Part of a small language model's weights.
Architecture: LayerNorm before each block, no position embeddings, biases, tied embeddings, ALiBi.
Each number is 128 + 24 x the weight over its row's rms, rounded and kept within 0 to 255. Layers, rows and columns count from 0. Numbers have three digits each. The size before them is the row's rms in percent of the matrix's.

# up: layer 2 MLP up, 1024x256, rms 0.12, rows 639-738, columns 192-255
# down: layer 2 MLP down (transposed), 1024x256, rms 0.124, rows 639-738, columns 192-255
up639 096:183106086171127102156176144075127091135128119119109138101142104120155121136139127134138161163125148124125151135138183126069176103162080120128149104111143163134121106147160090154138094122129091
down639 099:106153145122129104142153110143160159140147130143153169143121066110057137146142137149130144122156130098141144088125102151140107152137118140120135131120126144156143125107125139121141134110148144
up640 096:139094115135124149175099139137072140122129142123140185146116135136133134162173167122145119149150088140132144127131120151120098172131156140119125147155142142137139115117100146137152131115153192
down640 102:106137094134174134089095135156135119112170095138155113129142112110116113092080099099111169115081127129115142129114104141140142144121143116118138125142145122141128154168110158155119104155119111
up641 094:180101130119119109085125142115114106159135107136162129095141174128097153153146144130123127153129097085135093163123130120108103100093121162132115134167155110142121133110075122122146107126152143
down641 105:082129163095096125126155153128153156127131129101128116133158123146156137094112118093122101093098177145118112154108115140154150149117140132150139139101100139125163140142125124133107174110101158
up642 098:127093130120119158137107166150142107154108102116127137106157145127113141104088121149118076124152149118157126105170144091133184126093100086126098155149110134133126119131128132141117142120094106
down642 099:109149124154175089112125102119121153099115130155142115172109097142105130120148112117139195115111073136093127167160125167113105148156117143141112141133123110116082110137149130151162152137142142
up643 096:124158130134125102138130139133115130104123138125115147127120135146134117114124153114106124147142153138099084138187139137113167133103106170182088115169138111138148158146158149124117102137115099
down643 097:168085094114101136101164142102091134138163127122165107114135152144125103134109156114134108130117094127140130097081097131127113147148138126100141129129144093140100112113094140211147103130171118
up644 098:119115103104160124178143159126141140116114155131147116139099141128115148104143134134156149166138116099079109148128138145131118160167108132153136153144106127153143126129143130084067111065150114
down644 105:164132163115100153142147115156137119120133117105091134089135160152134119139161164112134107119172162109160119154140125097139183133105092144121123133098145138173141099170138130157150156135153124
up645 094:160129174110161109141141130155132106057160142108098116068129145131142178150153127131137156156110108122092139095089108129143125111108136161148135148108102178156101121133133114151120142128152165
down645 095:142136112107068111090147111092134135167158087116168159124144116142146062118126085145100125113160141142156114144147162136150123165139119104137119119120138123156141160135156114099100121112125077
up646 093:083118112105148135113141145110131138160135168134142140148144139126148102142101131139150116133167122135077110159106096130139117150121145107116092110130169167124168121092144136119117178156123130
down646 094:162113096146125110142139099130155145093124119122136150136112116106121102121154146131092172137135108138111097141104112165073129114146151154130096122121112148115074137172159131120132130104106140
up647 098:129130160109108144133130118149164150104092103140145133112106175154121171096126148120126136155147131092143120115126167145130125120102132133132114155151148113142072135127174092142133156072123092
down647 102:132129153130098138116154133122084132089144147103119091153140154125124144129111164069125092118132103107140122141146116149125151084132134149123077101126122127121112105138116157143165107151100157
up648 098:134123088144149118091165137206126102078089183115124082124119130148130109120139122139139168137103128146143102176137151152129139169083117109135087148097100141178128151089122113136118120134128140
down648 098:096115142131157123117154142110083107131175139145139112137140146099154097132111123112137142137131143076152114132161119113110145127108134123121160135116127130127171117126163143128119117105119140
up649 098:117114134107131133099136152157092090129145104150089123149109153156170105111177135119134102122113090168079177102121147130115132124095160101088108130129099113131167135138111163113101158116130120
down649 094:140186101173119139127146107133147116124150124132142147099170117112130099138110143138130116130133132094161108160108113125121104144133116158166122131122141149148118161120129086157176070154137105
up650 104:147137119127146131115131116120148128130125131078158171141146176134118118143182124109101130109129146161122142145151089140113117169129147102096129132095132150132113094105124133152123132141110152
down650 107:139146112087106144138134140147119105120139122120137137130110137120120154132190093162094113105103115085124159162112071143125129142124153161165106119081082118125103090112128120130101148101105192
up651 106:126106137103139139101159119097132113111119178067111118160079154148096119138186149094138125130134173132149097148135154151175116142133131125109093137149102143130136191133131182108148092122123144
down651 106:082111108100142114123105158131112095118176181137090138146094138170146122128136051125097127138157156114115119114174166133121140135101139151095141152188132134136079134125116178105120125176134142
up652 104:118159131132126142116181109135110120122140122133104146150124136123155115118152120106111112096150131128137137141121104104160146191088120135156125105147121136085156145138104113158124132090097130
down652 105:142134141116101149104133108115139134154168122125127145122096127151123162085140093117100120115121087130149106109123127137119151118134167108125125089120150095126112112153110144118084135127148115
up653 098:116108146114130133068136176128141102111141127191181119122085110113106143113144164138140100148120112155102120133130110154102134152111113174111112128105092072151111146110125111092120127130121144
down653 106:120126143066096097151146118092206095126099112111141114115138136157137128142126147128150127092127141121110066134105132153125086119124173122120121110122096129153155104156109156106113143167138089
up654 100:137131120100118149134112131124126147101152131114116139101122101135157136111139104145109131135095143127125076117166131154103098146131121166103098102152162068090144119117154121152155105151156138
down654 096:107138128132126132125140133115132121136152117154154126136123136181082125149179141130147117105110127136105149113175153159130131163116121113131133159091125142132105112111123126113122182172116129
up655 101:127139114135110137148133124143131127146118131138112135154153088169109142127151122098107176147093085150052126126097131160131123124092119130134146124187104164100101138156151145189144115131112096
down655 092:143121106125155119119179089126128128114124137123089122113127097116143124161129127137184103116097130125133125080160099135116116095122146094150093130100145136076137140109145103157100171134143128
up656 111:105131161119101152128108152137131160148126135118121106128126115144118123152107137103124113125118092147126111145116125106164110138087111142145149116110149138149148109144090110129109152096090144
down656 109:078094089125160131155144126124150071144112105108160188108107123090142110152180074105125159115118192104168148173112134133168096091092131119142142131140155122117133099110077097133161106138156126
up657 102:146129103056132127165133125161181100100077128113111173106127151120146120168147106118097120116145127117119137123153102167135107169154119127101129166164130100179122131132124119144144123161170140
down657 106:110165155074166056130137147142126096143125132144177066137137151113104104148111159101151148177114149117150090150171122156141149108103148139141145131103143100123094126123152161099109144151152111
up658 096:109155169084100133133112147159109138141141065157106124160136186126126151172086101166121112122168117110132138101155126137161113121149119113104117145135123131134154117127135134113089153096145098
down658 104:123116148161168122130154131103126151087112114087129139137122091121140129084097164077127098091071151120090096140113126123167153130147159132100149128119115146159162098122117133114153102115101157
up659 099:152136104135134165120084107123105121135101183085119115086137129111109143124105124146132126122084129116111092096127150116107126133126119108134088127123151143157125114121170154114093150120157097
down659 109:164179116108138137125116139131118074129131132117114155149123110087125144127117154171146077155121164109168135193111130151135128106068154131080102103098164156138102097145130141096136099133125160
up660 098:143148108095116114096112144123151120097150117148111135125130143135131165117076123178140111121166110134154144047151103086130149107178108170122077156134129125126140123126141149140122132187114119
down660 106:067170132089143095120183138131126164142147154168150126132098144095172138112081153123117102145101186123127125155128116167159136095108179079086144139169144122138121165122115151126137118117118130
up661 102:146095109142164127132080138134120129156056174146114129124097139122144165174150162139135152082150121112098120139119138109116154131147159155161083166080075150127109130148139119140162121124104095
down661 104:106087105120124127115134138167147147148137057135140088132151112112137113113136163118101144147112089143108144129120069108138126112136147155105194130096135085162160155139092135135088135163134112
up662 099:115133117152154134113146144129115086150076116129098124141136141104085165089157129142133156148134124086113135143151122092083153180145113132106157103128123131106092092109148186122157114109166086
down662 102:131137165098135106122140105135124144147138112127094156121071097148174125153125159121105086133103155111151138110091138138107115073126168139133129154144122115129119144140136117108101136125114161
up663 099:123117111138072117127146092129104141127153141114106122159112127142128153159135168164127110150094157127197149119162127127100107137097113134101139115138173102103161133136125095103176145141119104
down663 100:144108163178106121127111088129159117138132103146140114071150126118123120091121116138108167108177142119126146187136154126149160149140124111120176132164155161130150149119132116094121110154146156
up664 094:124126132192117117139144139109145133133096140118103151102127147117105117108182171114136116126123087163126104112115116131115110138124099140123120102117130141096159080136097144162124115110156126
down664 098:149169101102116111159121124186109151107090105152136081126116167131143192119147102112126133135162092090130120146147182134162129108117125156120139145122110091137098119128096112096127147089117130
up665 107:138130146129100114120106107129071137154102117140103133148159159066094113143136121119162149125135152186119093151079138120126139127165109125123138146172120133114106099132145105129133098168143104
down665 115:127136176148131111124129132125126137103111154114127118128179125113103111121128112124152158136150155110133137138121156133143147122118110143135174100123094158166180119101110161107179151113056161
up666 104:138131133091137048104128135120166109139146155130139144143123124090116120133138107137089171088153131155133130077176117133087157181160120136147129114117160134116120138149115135112140116100122119
down666 102:103174165123106121134171154136106125128128097089128151171125092119133178137097141097119084126155112096137166127152100101119153125098127096121110110124153152139105136136161114104155094138123129
up667 095:148127125094169121133147146145111105146139110121118140139111110099118120114175110112117139088109146139062111140115137137124107094107132094117168104154144118176120171128171129135149133131159132
down667 106:126147109154126113091150091161140129101136095141111125113154106149145131160085148142160121177131084067127118155125170072094129144099117119170164122122129147145149131120124115104102117139123109
up668 089:149157141086101098114110094111090117099144148115156112113131152139048159161102163155140116144142139081108082086113123125135146149130126134149112107129138092124113143118139109134097154144093125
down668 096:111038158165093101164157161121139115126133149135106143106151102145161121110172079133102141132166129124102144128145148103114138094134130103104143106108096103143138161145125113118135114100113118
up669 095:129127130099142160117134114105120113132091163119110055106112162121120123178129130152099138125152168108085139120155107105121144130116127105077108100135159133127141126098091123117108157181111167
down669 095:146144139154097111134128134100181122141130117155125165160164140097130122150115123150109137157104131105141121100111102146125158116193127117167130140171154101119139143146149131147110137089123135
up670 090:167089133118117129109100171138113120131141110127083087099108125124171135106126125100141124130117111116114137139124080098126146147092123090098162118097152167112123135126141162110141120124125149
down670 099:121128172108145153156101150166136164117091136165142139132090158143099138089123166117128103110116156152139133131126094099156139112190138160096146101108137092140121160127117179111114109139181160
up671 101:114135125116132119125164108142132124114129147098140189137160138137100128132126113159088145104114144162147134140099138179128121121140070157113117116083108106142129138145150128183152144127168141
down671 101:108152149120154132138121078131126153136096140161082126065128117160165143109121137089126157121107141126100124120151118093123143146109150131125121106107104147155137134135127151124136141143098147
up672 101:105117141135161118126158074119139184119090128147108114112148125163138135129107095110117138177121189186127129097129059103153153123133131111117113146132130133119150095165163078114169111137112133
down672 089:142119119101088122114084127111148076139153103110151143116135148139144103086143106098137140116112093132163135136104135167124139121131177138129094154129115140118127126083062130081108138117103111
up673 110:141132133096151128150141103182110129141109123095140128125106157130086130147142083147080148133126123123106124146113148074115154098163072160097092084102132120118094125099157115176140118086113156
down673 106:109138122091099099145139165123082119146099111122188138132114157124084104163141088127146109134149157105155093122121162102059107076148104157155155160099116118132114074104133110147122095135116156
up674 111:169124132160143136135119132096125100105119131126139073116148095120124145114116147130154115157124151151126180150126170106134101105151142096138108180137160161119117139148145135089145117129163114
down674 096:124152134101125148128140103165154103155151138117088137116096150109150114105126128172121101099146135144163093142147126096127166130115157129101164121120094116124149130106110156149132158122137145
up675 097:101171122156128115139137096146140177194136138130135159112126116133129163145145147120139114147089108178128103140122159194114140128092131097104142111084114107161128135147131152142141126149132152
down675 103:101094143087135129064125111145111173124157116093153133140097161152105102105114110165132123106163157113096114128093108094138141142145095114154120123155144156105173114121161167157141162077114127
up676 103:143159163155167098085180125183115102089167144146176110130079156100118137118145122146146152109133138096103127155139101099117114127117116124127126156106143122163117130144110120129140099093163134
down676 099:144126136105108154130184136117132122124151133139126078104101096114136154096109131088172138152114110140146137084102140150159128149106130122094159148116099113146089129105125116096125102105144112
up677 107:156123127093130148201103135126144092103147176140109125100142140128095179117127092132141077151170141104119150120140106103147115088142125119123110124134097133095138107165156125126107128139148103
down677 106:151118099148152080126145105164134126139083185119112151118126115133147108149142124129152193145102121066144082120152146157130131121110154140144124136090095134107148129127078084147123088147108109
up678 098:114162132102154174133113140112142126106115144130137148135134160093116156089109155117184117117137107104139082147165159172146086075121138133120113113160129089142081113144168141145129153144133105
down678 093:131112155126154168139105140105136101123127110121146117102105108127157101143137146136078153126168170114108131116105089079118094181208128111158174146123141165134136130105120145122138116103169089
up679 099:081130136143158095127107103114160125109108131139116134107117148116129100132136147167154132115141155149182071102096114112139121136104156118129131116152139157146111158156125155146108141109082123
down679 094:190110113155136100122151166093086132181119139113131102116153138125118165124145125118125133118131148106134108141134163128145169100157154119131145139102142094108152097143144117112114134107135086
up680 107:160154105151115169112145139166141090100129154117080119138118141135119168122108104149166103131163114102123149118158110133120136157120161129121133122117131120162111102135084177100132117098088088
down680 108:125143096173141133124152140132111136167113168098137131116100136114139159117183137152156098119141105138173133074143126143094134204140158119108109132109126061139148158140094146130150117103137119
up681 093:115108149159169116145117110118108116160128159111120156117090145140117109121129099167153148113140125136111154160122138091107140130166125117121130120113104179116116125119180145108162119113155133
down681 094:161140112113101148123144166121110130147121088117130086137139127112162157098095163112102085107129143132109108107114073176157104147148141102131157141192099104162126158120122113141108144142102134
up682 094:112143132158111148145114104141100154133154131138064122150149125140135146149136121113109120147143127146095116146108145127114148124128118130107093107149121138190132144157109135102122106110143121
down682 097:134155108108116101099112132129072125121129092129125131085205157090116119098155109151127140165124118149133154090175136142146165102111132097172160131146155077127125130163113092161156162125138092
up683 098:129105122132094101149161128146142168134112102117142192120148119141119120128143105148100133117176113139112082132144126121114161103154122056103152132101169145173184102156157119131095139109137143
down683 102:121172092075169145133155100139187167141125098114143089162095100102137139115101140164122152141104130146138145110117147134131099145117085178174110105123121130116121118162150098150152119105124100
up684 097:136160093137137137142148116118145144130130089128130179119126096154148130083105103139117126125137104151122152111170151087187089147119111159137143133105132161139094169147156141147124158151123164
down684 105:111098139111156101118140095125082138118127109165139135164131130118197113116115122167128135162096091110133117117121095094102114118073107159117116115122117123147117084144141146117158128109121083
up685 090:155123148133140135121123139124128172084133161109141150151138107135099115128146167130077132157113142134165092095117144143156117168131121180129143169145089127144129131118111118145138081168144097
down685 094:118122102152109130126178153085173137149123146128134155133127123118202118148091094097153104138155133135138101114172157115108121112156131127148123107159146131118121142156125159126095127144079105
up686 097:148168139136143127125123119131127081110171100150153164123111118102094110129109140145076116135136139147155105131101121147120108114143117140103167131114149135126126131139142110128106143156109141
down686 106:144127113102112131142112175124146103092176073129142157095123113140122127131147145138136147105134148139159160086110183149140124149143134144140135113154155114108140141151114122090133121156103153
up687 097:130174128175144146113148126142165128141101187170155138155121142091131120133072107089086109070125130106106095134145117130134120184158115185117089155123148110125140126127130112150117119132161127
down687 098:152122088170102134160109123146143151119123102137131097126081084119119133107093158131130109130099125146115112142125151153165139081146157150133123131123124168094178130126147141169123140166129156
up688 097:053178128157167157155134099090163142125115121149097100113123085120113118100077119158144103132114138129119117113122136126180146073147082133096130135149173128116139122082132090107098101138123137
down688 102:144135155111090131097136120111112156092133139121121118098135077113156131125171130147101165145128097146106133125129146150124142192129138111113152082060099134107130115150106137109139146148106140
up689 097:120174114143154124101135144154132132137110138138114124097122119142130097156103127122121122090107139130097160126163123074094069145092089142114110125078110074158154153117143117186101136130114134
down689 099:127129096077123138129116111120102139114149108112136083126168132147136132096122203112156150141148134089113093104139125134123099129130140106175109157127116118135145139121140143156124128087108128
up690 104:157139119125131145119123103090122159114132162095098152126128129168100093110122130164100098109112124140132106145145123120171177106133134166113085103133184164099133096137147133175133094110130143
down690 105:135142068163170120167131159139112104114133114127147124100124107143119084103108140122111133129134149134143110147126158099125162129149137095120132128144157097140115141132096156111070149110110104
up691 096:144140131126127098166159161073122156129144097125142132123120112117133152093077129095094128160153143150092127130174144111150118137093125127107117144165112154149165118117097094120159167111133164
down691 099:116138098164145107096132129124109113167108172086117136171116088134172156123115109138163119118090126108112103135117147128114168071121117131107123122117127132108102107145165162089146107101148087
up692 100:127115095162087102141112143167090136139123089124125127155124141145136156146169128111167156158100117075170084094137150174166148119149144102165121145078123120117114116091121138133131133163166116
down692 103:127086145131122129104102137124139140119136144133137107128159137130112130136166135108078105127169116068109161103149158140074124113115156116146154165101134106093120148136155089096077164127128111
up693 103:142168074142098136113120102165133128146138112088132134140155122146104071127107153123118140131117121154084074170150133147115112158138101160096156087107124131119094112089127135120146158124139123
down693 092:094135075139084092123147122075091097148114159150149112111109121132120127126118115113139129146136115109159116110078151127136143156148119074126161169143152132104123118156151111098149114157138105
up694 097:109143113108170139131116123147117153095090154147112126097137139160115151140143117115115095113121121112090125118123127085131106137101134163180110142093100153098138147105168129095115115113103106
down694 088:109127143100117098139117094129160126144141086108138146105159151132095118133130112107150118118145129143117114172092157124138140174101135127129080141117142130173159118181154138129126131130157130
up695 094:110090177163154138129116118114127130171129141136164099133134137132119124130174103168156131086137150100112164139120118134132124129151134137144077110147142108129146128140128176141144117169161100
down695 095:137145108137148130110093152160126181126074127168125168161099127140100098135073134108098107175136084117161138090162162157150069123142133135164155161144140126147147089134126132140151160092117138
up696 101:132113157133128106103133136160122146109137122140111156163116119085133191136138091122123112142081098108122124129113116133105106158129145151112132119114111142113116118116081153144150142104117115
down696 101:166169132101141137107126127105127109108144130136154110138142099155157138146110129165135093162141163163133132171117141119140153077121147127111153147118139143134120135090097129079082145169148112
up697 105:149132108113098124109117110146098141145091120161122066083165150159121124190098108177135134139108098152118131144117141127106161143133104159113164125127118186116181133109138130133126154086115127
down697 108:182115180131091122119108155098097123132120139059137138150121165089174138145134163125084134144111129128145122139168139106118128137142110139148137123119071121132162151159109112155085138127158086
up698 100:166083091108103127101135129141121111167116116074129140144119098106127170155136193131134153138127142130136120130157104107139142133146106177127102128180124133113165094165078155107111086122106138
down698 106:131132079128144126091119118121141111182114143140143089097138141137142114125136140120132119138123074106115133148144117142102129152146158142175129134104097123122087100132112135135138132104198138
up699 106:152150125133114154138140148114148125130149142126144109130156104137102151198140088125110143132112107090141127074123101123101164125156083137109111127120174109122153121119120114117075169119096132
down699 107:127117144124153133150160146122120139108125140121125146126146104116133142148123137101140114077115148146110121163074158145146104126100147082130060125158083118106151147093121120136078124122122103
up700 103:165158080135107107096063099098141119149134132102171124118149147131131147144148169139130117156107100144105135121105175157113132094161140142115139144125162142127115136127144085126143137146154097
down700 102:103125100155128072129126134166076139118121134162082146121132150093103157119116114098155101096150157115123132132141128092146135119125127141105133163151125116108120137101120166134138093123117119
up701 100:116120110153117136098115140102135142129123145136132111169118172121140095117136088106127145135140175085083125127153179152103091131094119074149156165121082131110159181090155140095130087120162134
down701 090:129150155109113095155124127168134110146096116102103122045114139117133096103139168114157092137109075122127100157107118114132137160148155185105100115119141119103085138126113118155145164102092086
up702 103:127138119116127130175115171099111110154148127090130140111102115114142136175153110110152134115137110104134134175120117126115088145155136082155097128140162131105161077154157113150132131078089137
down702 092:112132168116158131100087106150144091141115104104131132123130113116153158109132135174100109153141098136127123107104130138123159118132127134151102144174128137118156117127118117083152117144183157
up703 095:151127133118124143150126128109155151163128140103159139104088147123109105141139136085120146143107143114139128102119097152103145120104115109173113104113113157113085091111135152117150169114127145
down703 095:152156145099145137125144131106084144097130093147092107135116085147155178136151089167124106136099048155075125151171109069098157173168119152129106126151138095141151138103120130096138132120134150
up704 093:113163127128106137098099123131117151115127122144133129104115096148144110128143117160120112110107153128113132168084130133142110119150099154143163144092105101090121106152138080105157102155154115
down704 098:128090058121088124143135088169066142140152096128134117148101144096189174118155140124116171111132078124138137101121104138137173111113118132123108084146119094135127151116118099112115165140118151
up705 095:121127097106095103111146132154131099135110126077130116141128113119111160123131156122158189089110132098120140122118116102144078119125128115099125119212143163168145119150101128095133092149123144
down705 099:168122098145143126139129140111147137132143115105143103117132123112140163099090146110151111129125104190148133111109099166136112161160151115087185143113130098114144178143126116143108129141163125
up706 104:147115136120117123121128146125138124131137084154131161105169156081136143123138127119118151168163082126152126102128103103149174099129089111136149136176135089133136141125136129106112129129100194
down706 094:132138141089142107140145133132123132178101113154164165118133104146117127157104106139148105103141152154112113104137095138137086137095141132103116152119134134123146104155110142134105127077144086
up707 092:101113140163120140140127150143160155105099161143130124134129145120130107102115074139140163114159113137123147159134195180141107101155125145147092139128165120124046135128101105130134140148152120
down707 097:166092181129143145122129089131124146140192131100127122147134145135115121134136110150145100130146126136172158098092132162113169154176163110143168143126109148084152129123151137143124145137129086
up708 100:105116144077123158130141143110114117098126084123095177158114136136081118170117124139134137125187138093170071113147156086117132104097109093127151102098163151137104187119138104124112142154117117
down708 091:147121102136133098120106136143067132147130151095124126108150138142154165122163158138107148160091085123126102133082154131082139124140106161097120124124101083117114099126126107106135121110154137
up709 095:142147070114156151118112151158158104125123103140153116123131153175174145136129140127153130159133152132127139154163123109098125157162134180110107118153126097140151091118129116117164135130139125
down709 105:155137132112150111128118102093134107128087092133081111129130102087070106172162129101133126158124133105119112145118173099108150148142123160140136107140119163137129124105182111125074135119115109
up710 096:090149131143107140121081132070112162154114118131137134151161121120064144138093119127168085176109126142149122149154165105094119124117127163120147103130170101153130137149146079129117108133108141
down710 088:136102137119129120097162161131111110089139125139120111118079132163128132136142149111116155115167129107104129112135103171146156142132112111116162154136146150091133142097141121114117139126155163
up711 097:131083139113163141140167125166092116158142142153134147130132175150154110126115091136136136134198128126109168134166128156099090131100133113129116111137148140116113107156114151155134114149121099
down711 097:179106105137131157086124150152106105155167129148123126147132121133148119121157123150172121111130119148126129102109171127185110109123130150123129136165159118082153102102119154111145148175137134
up712 107:153134146090167105148104141143109123138094117072143128126175101090128166144119157164127149103096127137162149111134148149112151099124100136162146110116110155116161140156168104122174075102151142
down712 107:146100117142108141127143145091164168156151131125086152164117176167119137144155111118124166102140134110055130103162092141099131135143100135107153112181140129140114157108148125177105078133067136
up713 103:143143159118111104135092129144131148119146148161093077154126120134106111139081130129151105102101141133169117147148099129179115092118121094169155109155108131148126093104118102166134128128116130
down713 112:102127172138132131173147157157145134135105119150156113143143090133173152097136075132086108093113128133119149172121093096092115097098126139098127128146124162104092172144088136120111120145149148
up714 092:124136119142127141114127153123149109115132075121158113100131131135093123130100123165122095144126144144120151107098106082138141152116124106112096150128106115143099092138136103177109136117120130
down714 103:112108136100148090157110168080112144096129078163137128139150110143118113111125124135107171113142134169127129136140168127121193126171142119145113123121141112177143114104166158157105147153107106
up715 091:132106074172095123142089114144146122141120101128148109118109108152177100101123137110104087157147152127086116079088119100159124094061126149110109109142149143114131138127150129112153147080096118
down715 092:119115134112113134156178110134107115112124136096086125079140095111097135092144110163130151120113111116148142141149136155103169129159138110109134172093142134074167126137151087107112137140166133
up716 101:108092135128164141102108117102084143145169138148127135109148131133155115115094134132122119124141159188127123132165137135099155104161090139091089093105126114156092122158131131142138110182129112
down716 101:122113115134120133132163149117147150142091153108080087129128098133120095157169156139125126134141113109134127153083120152137122154174173123132162131133115135121127153141143145149127126109149144
up717 098:180123082113148121128110116150137144162150107177156124135162182191065145135095060168110123110110125108122159164119122134161115117121106131105114127117122123119104086119125116128114091119130161
down717 107:149151115116127148126130107098113165143132130133087101161125075109119134115122141128149137106151122103126137123164098150116143153127170139146109114158126135150171133118150126142156172139102135
up718 095:132131120169110102103130086118152114094122106096136114092086105107121105074157097153167124165159119096091127140135149071143148150145142153132137119108158131107102097155127119123156165119106105
down718 096:119135130083137130128127153153130161144119075141162127156109121129131153132101171086077124138151102132130158136101133159096126107135162113145112162112065109121148137143101168108110113165197133
up719 103:143115145145123126125138111120109114107095160118131160133134179166116160147146110142142118112164069157121161133149074102096124139132140138131181135145114130145120151149148125125075168087093141
down719 106:115124094138094180157161154136093158168146092140145132154101125111115101118104101121123108190169176123153119113108156133140102151141097172106110127154129120121159135125146101125184091101136150
up720 092:151149102099132103140119123133111140158126167153093154095143133147113130132126148150123090096115132136087158135128115178111132118129114120115167135090171116144134119143121103169107142155165176
down720 100:126126116116136126145119102133110130071145137102097137159104101122156146107134088138112138134074118105139105125159149179156107118157136104130119174142151109127115118105156160134146068161070107
up721 097:146089133104129119157122134117138111131123123138143117077125096112125104162145163139122133146131138121143106155136150124170145125076102169140141127131080149127163147126139164129131147094093102
down721 102:145096113130149102115124145150070110163098107128106133144159130151135141107146095131125129161129105099134137110132099137085111123123166114178143128087153135103080122107172133089189119104156147
up722 092:131112108121126157096106157104119157105148124097093171156145130111180120119089122111132122126114132125117091123159125132131113188068110128133148104130090152131146145108095094126147083135150125
down722 108:153160111123118093127111113173111186105123120103113158120139154169071119112122146128091112118138098097093119147133094113147159152162112154120135118106110138139133163150134136143111097118141113
up723 094:092093080127124114168118095136133094171084111172101108123152147103112140107161102128109155154159093136117115077157103106141114114116103101099127125111103143086106093134134134146121130139090124
down723 090:163093130125149147128159133142128121101164146109156132145060095154126141133091121161179101073110165111137124155108142130124114113137126099147099146157132144128169163097104109149135163124070133
up724 090:112132105144118167124130119137158110147127146087149136166170117139138094161135095190148143162104150140130118114157127130079152122113099121135136114132155117109134124143154138075153076132098150
down724 104:098164109089113137104145147101089154111129110160131147151125156055148132143117157106138121147116147138165125140141127146138126120136089134109166126180153155125131097121144115133080083132109089
up725 099:111116154178174125119145091126143142111127159137104137128156164107119135106158162140111122105136118107127099125124168112161123127157168126097116118128150131110124099117123064162154134117107111
down725 099:102144164123140083117136142105147190142118108100143154076137115118094123139145157144181145128081094163120143141128151142148144126151138142143124154115134139149141116136160123152116128123057155
up726 096:156187118095139131116092118108113124098154136118108142103145115125114106094152144130146120112105098104103146169116143162145144118098129132097137122158147119114151147103145099131172127086149173
down726 109:113142092110084131159122107084117102067109148142137157105105155129111123134153138160119124151115121130126097142114118122124130137114147134201123117157136118116157128147124119113153092134106113
up727 102:139129151127160128143101115144158135137108139136079142125150126145122103128138084157127100165102140160103158108135119088109067121170110176100116143122118145129130154101130135064158148151156113
down727 098:151163128100168130138119120098097149122142131154156152121101131109162139117101161119126092064123126143126111119139105184136119074095146115154125133115127142095093132138117117174140096119144101
up728 089:099125131153129126122173156116137160095154073089141149152091138107123119105127130149097138169146174126083086113183162107116139134138081113111146166128095176142162148104102108114115149086136111
down728 104:134108072118115123121120118130135122148082132160108141127105092160129134163092135101143134112138125137171143117099142119099109131161141155126122092124155146132147130136115191164099131181117114
up729 098:102120165124174143123141135107133165164107113131131119132119179094122107141165118165107116127179147101114107113139157137158115143160126176110118112162174153168142201158146154117174152106150147
down729 100:143110148112118150144155125122148119149158146124147128087099093169134121155130092149180102081148152114091117160127138144134124115141143158129132129101135120124136087061089101099117134147147138
up730 106:112103134113121096096141098149121168146143153098103134137159160130080106126169097118142192132118158082100128153103157165104119145179100113107154174124130074149137176134129103139127127131145097
down730 105:141104110116119170119158119152153164131131115081159128180157108109143139126120113122130104135127057114110149084118126122110096152112126152126125136078135149111102070108094146132118143120117140
up731 096:084095110096125145137105107132120128155136139128163117174147141154120180092136099136173154107136114125154073163100092127086148138148114077106139128111123163179118131109082135124141152109197146
down731 104:181146127110118084069140123108100105138143121095148146107124119109172104165153129147119105108131103120081151145058144107117115101108121163162102091099127138117089114106131156143120159143127084
up732 108:098065132137087102129073123141121123109134126161113135128122129152131145151132134124132181132088119073128126152159136125135109132091100162161178155118104127108127127144098140117141127099131184
down732 089:140137133132146077122107176088153130171156129142145148138106126128122097110122125089129130106085112083088175169153113094139104121113123136128124116120111131161135141134141191168106100141105170
up733 099:137123117119121146135086127113097134144168105110148096121138169124141127134148144144100166122163130158116148168148143113102132141134132123156149112098124152110125138139126153124148131124084110
down733 098:130134177105144105145133140149109096170100122105130175093117088115105127116087107151181122143105107075142125123149146117137085106141087157123119145105154141096130107156124094113103112153178131
up734 099:130158119111115144133159101106168166103128132138158104101119139136081096124129130109120146194123142149106130146157162158103130154104120117127097099104166148125084104144108128144151146146089127
down734 102:142102163126111134121115188151149144170141118097122104122157155118113119134157126147141107134112116182100097118155129090128139108093124121112152142141116096100148106149172134099178085113149130
up735 096:112112176149098105174150090125108128134120128092119115174077099137136142142138114148134111150117119091117170108122101125113128112126098101127163110120138125188173142114141132174136151143151157
down735 098:129187157142125100130160128100132112108119097148161128149127109125098140126120175127137075112157173150121113105080143144141115118146146152099131120108153124136113098133138160142103103160149137
up736 097:155123085076116094097105133105105131147147138166163103119123141115125148119150115119168145163140087102103157093107139124131104107136136121134122163167126099101118118129063111169145136145144136
down736 108:129135098154138155101141102105131123096132136154131164118082094101167153142119152145103113136151137113116135113138145099098176183153130134165165139134116133140123169172156123111146094119126077
up737 100:148100128152098117169161131132168146106132154126099115105117119100099172136128092106120136097150136134138179087140110093090143127130100116093149142092094101129147143135115135136151088144127135
down737 112:097100117120119146153137135155129120128100116144133122113164087122150099102156064096129163145144103120135135150130088132122124123173107149178118107127163117155133157099115136099078164109126110
up738 089:123108123149157163103101114127124078143136152106117157133159153154094099117126118110103086108129114148128140161153129096107077160167117153146114116162158134118162154116085116149146098144107130
down738 091:134103152127141086152124171140159122126148122090149132131139141140080153157164117133127143127175129102123096170107147138155185086112129139141130140113166143119153085117148156113089099136091148